{
  "norm_place": "pre",
  "rope_fraction": 1.0,
  "lr_head": 0.00378
}
Each number is 128 + 32 x the weight over its row's rms, rounded and kept within 0 to 255. Layers, rows and columns count from 0. The size above them is the row's rms in percent of the matrix's.

# layer 6 MLP gate, 384x192, rms 0.0832, rows 0-16, columns 0-191
size [ 99  99 103  97  99  92 100 101 106  99  98 102  98 105 105 102  98]
[[103 190 115 129 126 165  77 102 152 170 165 118 112 132 123 139 151  86 126 113 135 111 189 122  88 116 153 193 101  77 152  97 102 159 130 160 147 191 141 113 147 125  82  90 127 178  90 150 113 150  73  97 135  99 101 147 147 107 144 178 145 148 191 166 128  94 132 131 100 123  99 109  92 131 200 142 141 125 111 140 164 111 114 111  76  83 149 144 150 134  88  97 133 124 118 127 108  88 138  79 202 157 113 124  98 122  92 136  75 151 124 125 159  75 108 112  74 154 190 156 141 217 103 180 134 152 128 138 120 170 188 113  86 130 117 107 124 156 138 178  98 122 148 156 104 160 109 163 196 113  90  65 156 108 111 165 145 137 137 134 169  65 142  97 164  78  90 133 161 101 136 144 117 130 153  79 119 184  71 113 137 132  93  30 109 137 123 144 122  99  69 134]
 [133 127  95  99 122 144 131 127  87 117 110  94  97 191 127 123 100  77 161 104  68 167  92 162  72 135 142 134 127  91  92 162  99 127  62 133 150 114 110  86 164  92 138 156 123 118  99 102 138 101 136 146 104 120 186  84 138 144  59 184 156 151 117  88 144 167 158  80 105 152 148  86 142  88 135 116 141 164 128 154 134 133  47 157 147  85  81  72 100  51 166 158 106 106  99 111  87 158  58 136 193 131 100 150 165 160 163 117 118 148 117 168 103 114 128 141 111 129 148 157  72 130 132 239 134  57 109 164  93 129 115 100 153 121 151 106 167 133 137 111 139 104 153 159 136 151  81 114 139 120 140 134 147  50  95 112 133 104 191 151 119 116  65 111 135 100 108 131 144 118 107 108 156 118 145  79  44 110 125  78 191 106 137 123 112 156 125 123 106 133 107  93]
 [100 182 181 190 104 165 146 177 166 124  79 143 135 175 102  90  75 125 152 116 103 137 125 161 100  92 110 149 158  87 147 141 120 121 116 149 163 131 116 156 114 153 114 154 167  95 141 145 116 165  75 132 150 156 192 126 103 119 107 142  88 157 208 138  87 162 167  70 127 102 160 133 111 183 145 117 132 109 169 128 146 139 124 193 144 121 103  52 149 134 117  55 141 105 128 169 126  77 145 127  84 113 126 109 115 154 159 130 150 145 116 128 100 156 114 131 119 118 146 129 190 130 132 112  82 115 174 161 173 104 146 111 221 120 194  84 115  78 124 179 117 143 152 125  54 139 111  63 116 151 114 118 197  96 109 139 137 141 159  95 117 164 115 134  43 165 135 160 122 121  54 123 133 138 113  77  89 149 156 165 162  94 125 141 148 112  90 170 144  69 121 164]
 [ 64 142 163 136 125 133 135 134 101 108  87 139 123 133 137  86 118  71 101  72 152 168 137 133 109 210 189 148 146 117 190 121 116 159  92 142 142 172  94 121 112 143 115 164 132 212  84 139 152 139  98 158 120 142 194 147 111  79  71 110 179 167 171  77 153 125 136 109  37 138 165  69 181 140 103 104  56 110 140 129 151 157 115 168 156 107 101 145 104 129 106 104 104 147 111 118 147 126 160 103 131 169 153 118 169 135 135 160 126 151 141 183 108 131 157 124 142 166 103 135 162 185 108  48 112  97 125  80 134 123 148 135 131 117 116 165 182 119 109 116 173 115 162 117 155 149  83 101 130 109 110 110 115 143 137  81 164 100 135  74 119  75 166  71 109  88  65 105 127 155 131 175 111  86 151 138 149 123 124 139 133 183  62  67 141 168 109 179 148  92 126 122]
 [164  98 111  78 112 184 123 152 130 174 129 102 121  87 118 100  89  92 122 114  81 186 104 143 112 124 109 131 120 157 168  79 111  93 184  80 190 103  85 144 131 113 119 133  79 129 123 121  52  96  76 170 138 177 137 112  93 132 147 145 123 104 139 164 103  93 160  97 111 129 108 161 119 181 110 109 169 137 147 154 107 138 127 152  89 166 134 115 157 129 117  89 108 121  95 188  91 197  90  45  91 100  63 163 137 143 203  99 128 184 172 129 140 133 112 135 117  98 169 105  92  59 131 147  85 107 141 180 171  85 158 117  94 109 139  71 128 118 134 128 100 107 150 131 160 118  86 132  96 106  89 105 196 110 140 139 106 160 155 128 122 152 129 118 124 110 125 120 117 153  97 190 169 145 171  77 148  76  56  60 118 151  93 172  95 115 108 124 168 134 100 101]
 [177 135 155 116  88 153 145 116 124 180 154 152 132 134 137 110 105 106 135  93 121 173 139  75 107 174  96  84 123 167 138 113 132 149 142 145  76 102 129 173 131 131 109 150 170 122 176 135 137 165 119 177  96 154  90 146 148  83 109 126 145 107  90 161 163 148 132 101 176  41 141 116 131 213  98 120 119 180 139 173 108 138 113 125  84 172 116 111  70 110 128 129 120 103  84 108  66  46 117 171 130 131  97 120 114  64 108  92 133 133 159 116  85 161 168 145  95 132 148 117  72 198 164 140 164 125  87 154  78 148 176 125  49  92 155  93 113  98  86 134 162  82 114 102 177 159 155  81  96 193  99  83  85 134 113 152 101  74  85 157  80  92 132 124 172 118 114 100  72 160 139 126  98 141 160 107 136 139 153 132 124 110 113 122 112 178 108 158 140 149 169 177]
 [101 192 124 104 103 149 113 133 132  83  63 130  93 108 121 119 143 136 108 200  99 150 146  72 112 108  91 150 147 150 146 134 139  88 138 138 139 153 106 114  79 131  51 178 143 139 100 115 164 135 102  96 152 130 156 160 144  77 146 103 114 159 185  72 109 150 137  59 177  69 129 157 123 136 109 119 146 158 168 126 127 101 183 119 114 126  99 148 128  82  85  96 131 139 188 161 138 151 128 123  73 117 153 100 115 150 117 126 138 101 149 110 198 134 133 159 107 130 110 184 127  85 144 204 128  64  72 130 107 149 184 189 166 130 114 121 132  64 104 107 145 106 165 173  91 152 146 152  88 139 131 170 106 136 145 179 147 117 172 117 134 115 137 147 118  83  70 130 131 190 143 162  73 155  95  81 127 110  49 156 148 135 142 114 103  55 116 153 122  44 115 112]
 [150 102 128 157 153 156 150 132  81 196 155 125  75 159 128 133 111 148  98  90  69 111 103 133 155 150  46  65  80 163  86 163 215 152 139 152  81 142 147 123 146 112 122  95 122 122 161 135 112 145 180 117  97 110 142 132 128  93 103 168 149 163 165  67  87 192  94 151  96 161 131 111 117  80 108 154 225 104 168 139 113 160 103 111 128  92 121 167  97 135  73  83 152 115 171 118  83 147 123 134 151  89 140 162 142 159  91  72 142 154 145 146 132 138 184 111 148  99 172 117 152 145 116 101  86 141 130 128  10 118 128 166 144 163  96  79 115 149 194 158 151 139  98 166 106 141 128 157 105 161  95  92 146 121 102  95 122 119 131 110 153 143  97  78 102 150 122 181 112 184 136 155 115 105 163  93 139  68 139 152 151  96 152 131 145 144 118 124 175 102 141 114]
 [167 106 139  96 186 169  83 114 114 106 105 156 171  79 146 145 111 100 144 144 132 143  61 124  68 168 175 127 161 112 141  62 112  93 126 156 141 145 144 159 104 148 141 111 122 125 114 181 156 128 124 191 159 105 143 131 118 131 154  95 154  97 133 125 141 156 108 119 194 134 121 158 136 112 140 148 130 111 127 147 104 199 162 117 200 141 171 145 119 154 104 152  79 160  64  92 126 216 144  79 159 140 168 163 127  82 138 115 140 135 134 126 145 147 115 109 140 140 106 118 180 137 111  71 208 120  92 145 141 106 115 189 159 164 146 150  87 129 142 136 176 120  91  37 145 120 156  50 110 109 114 120 116 121 180 125 112 128 144 101  89 182 132 183 192 153 122 182 103 134 154 132 184 125  96 133  88  76 171 110 107 119  97 169 120 153 177 108 164  81 148  75]
 [132 106 189 104 114  77  95 124 148 136 144 141 139  89 121 146 105 186  99 170 136 185 114 149 116  90  86 103 126 100 137  98 182 120 147 163  86 121 140  96 106 149 145 149 222 111   5 148 139 168 116 159 169 114 141 131 162 161 160 136 160 108 137 105  84 183 122 107 116 100 136 137 157  95  90 168  81 175 119 114 156 185 133 126 118 190 155 111 150 169 163 107 129 148  85  86 131 145 140 150 138 110 121 196 121 159 176 113 102  93 100 110 168 155 162 106 171 173  77 154  82 131 113 119 135 132  57 149 108  87 134  76 128  94 116 136  99 119 126 129 112 135 136 123 130 107 141 153 117 154 132  98 143 119  87 142 162  81 158 154  46  93 146 140 112 141 118 155 142 215 140 119 139 189 162 129 118 159 141  45 160  89 155 123 123 116 138  86 169 156 192 136]
 [155  76 105  90 111 121 140 194 148 106 162 148 139 148 106 105  86 151 168 149 151 127  52 108 176 197  41  97 193 145 113  70 139 143 181 117 137 167 122 167 146  75 144 102 108  63 104 117 139 178 111 121 140 177  67  96 120 172 139 137 146  72 143 132 146 202 143  80 125 120 113 145 154  80 109 121 127 126 131 100 117 120 168 103 145 121 140 138 138 111 114 227 144 127 135 162 108 148 178 171 116 132 139 147 156  81 166 137 149 128 136 186 114 139 171 115 110 104 101 129 156  93  55 118 161 124 138 125 157  95 129 119 119 178 201 113  96  75  96 113 130 122  68  92  55 173 116 122 121 165 155 156 151 162 119 151  89 155 127 137  92 103  90 184 137 118 113 124 152 115 106 130 182 126  86  73 137 116 147 154 144 164 126 122 158 174 104 121  94  93 106 112]
 [116 143 119 156 132  59 152 178  99  69 128 160 112 114 186 122 101 175 119 122 125  93 105 127 133 160 135  99  86 128 146 108 153 160  87 152 127 107 125  82 155  80 126 127 129 121 133 115  85 140 149 159 158 168 153 121 144  83 150 139 184  82  47 183 112 111 113  66 178 119  76 117  95 196 129 186  96  82 106 131 120 118  75 141  71 180 185 108  95 195 119 113 133 148 142 149 103 130 113 103  98 225 166 123 200  90 174 122 147 112  98 117 134 113 161 171 132 159 123  87 143 122 104 150 109 143 131  94  96 129 146  58 137 144 117 103 153 114 119 148 141 115 167 110 169 159 169 126 166  88 115 114 115 151 182 163 127 128  86 131 102 116 124  95 173 146  92 134  96  89 133 154 141  68 125 100 132 118 200 181 151 128 186 164 146 133 146 165 130 188  82 109]
 [172 142 170 189 152  97 106 159 149  97 147 121 119 143 112 110 136 134 124 141 152 175 144 118 128  81 145 130 106 151  97 181  94 179 129 140 105  97  50 123 148  94 128 142 169 100 135 157  88  73 150 132 101 145 142 127 151 135 179 180 129 119 118 111  84 145 166 143 146 125 124 130 123 120 146 122 131 113 128  62 160 141 122 163 163  73  92  93 105 107 134 131 181 100  87  87 105 141 136 176  66 138 102 108  69 181 175 117 165 128 139 118 108  87 103 156 195 177 161  56 153  93 161 154 177 189 189 145  98 147 110 121 124 122 135 193 150 113 117 106  91 175 111 136 155 150  80 112 106 120  96 111 142 112 101 202 108 145 116  60 198 183 139  49 160  99 170 125 160 167 226 132  90 127 131 170 134 125  95 150 126 165  91  92 115 126 125 135 114 116 122 135]
 [143  82 112 142  99 145 150 119 136 164 131 146 143 122 131 111 141 124 154 183 113 173 144 114 150 178 110 141  59 106 160 185 187  91 152 121 176 151  76 128 156 105 165 133 141 114 109 138 139 164 102 123  95 127 136 133 122 113  92 135 147  45 125  92 118 129 118 127 138 109 102 179  76 117  65 190 122  91 115 180 185 126 155 138 162 146 122 120 106 104  94  85 131 128 200  95 165 173 186 107 168 138 173 155 110 143 134 110 165 134 139 139 174 122 132 145 149 177  97 118 148 116 172  81  88 108 166 171 111 107 196 101 176 154 131 117 130 143 174 132 145 127 132  90  94 109 187 130  32 139  92 135 129 162  84 176 214 108 151 149 115 111 130 164 186 197 143 202 127 115  94 172 136  69 166 132 183 153 133 111 134 133  93 101 108 125 146  97 109 161 107 111]
 [ 87 121 141 184 174 163  99 122 136 110 104 117  71 188 118  89 162 158 160 155  87 125 111 115 127  96 112 140 143 136 185 121 153 128 109 183 178  88 116 132 140 150 125 122 136  93 121 112 191 137 185 149 133  78 160 144 168  78  66 126  81 159  75 100 114 121 132  89 128 142 102 133 121 112 115 170 100 109 131 159 168 114 166 164 110 110 134 142 145 134 112 122 105 126  73 130  85  90 116 133 113 101  42  59 125 116  48 181 104 119 141 102 101 179  67 176 136 135 123  95 139  73 106 111 169 159 144  61 114  86 127 138  85 128 117 182 152 149 121 164  72 132 142 119 148 144 102 158  68 152 163 154  94 122 151  87  95 150 120 114 196 146 159  66 144 122  95  78 143 103  82 164  97 110 169 132 101  88 148 175  92 161  96 100 151 171 112  91 149 108  81 108]
 [ 77 176 123 225 143 113 152 148 115 137  81 131 113 127 190 135 101 155 204 163 147 185 130 175 102  71 177 167 184 163 144 121  98 147 157 170  89  78  78  85 141  68  70 146 111  87 138 149 140 125 103 148 140 133 136  93 123 106 114 131 132 143 153 116 143 131 165 103 139 169 104  62  91 153 120 116 144 123 126 113 169 103 115 124 127 171  57 123 123  93 109 153 131 174  99 111 127 110 113  80 155 121 184 138  71  81 114 106  76 161 126 123 138 123 188 133 133 123 148 111 118 173 124 194 162 163 155 222 139 119  96 146  68 129 106 118 149  89 152 157  80 199 151 164 110 139 137 145 140 108 144 118 134 117 116 165  99 122 120 137  89 139 169 111 170 113 108 112 118  78 140  97 188 146 100  62 129 172  98  99 143 112 158 103 124 112 175 126 124 115  76 171]
 [150 131  92 172 133 137 123 169 117 161 103 109 176 116 142 162 130 142 122 158 126 155 129 120 171 143 128 122 123  97  25 104  91 160 154 145 105 146 101 137 127  94 130 113  86 119 116 112  90 144  93  98  86 167 134 140 114 129  96 157 126 123 159 167 115 119  39 145 172 148  91 121 108  94 120 144  70 137 144 154  97 101 119  94 142 196 137 118 153 172 199  98 142 181  66  72 111  98 208  40 161 149 120 138 129 103 118 135  95 151 146 100 156 129  93 135 174 216 125 142  93 101 170  89 131 142  63 126 123 164 139 144 205  95 145 126 122 133 110 135 144 187 129  67  99  83 164 135 136 100 176  43 134 115 138 133 149 119 115  69 119 168  90 153 153 130 117 120 155 115 116 139 194 112 157 121 123  92 117 116  57  99 177 136 132 109  86 118 109 115  94 111]]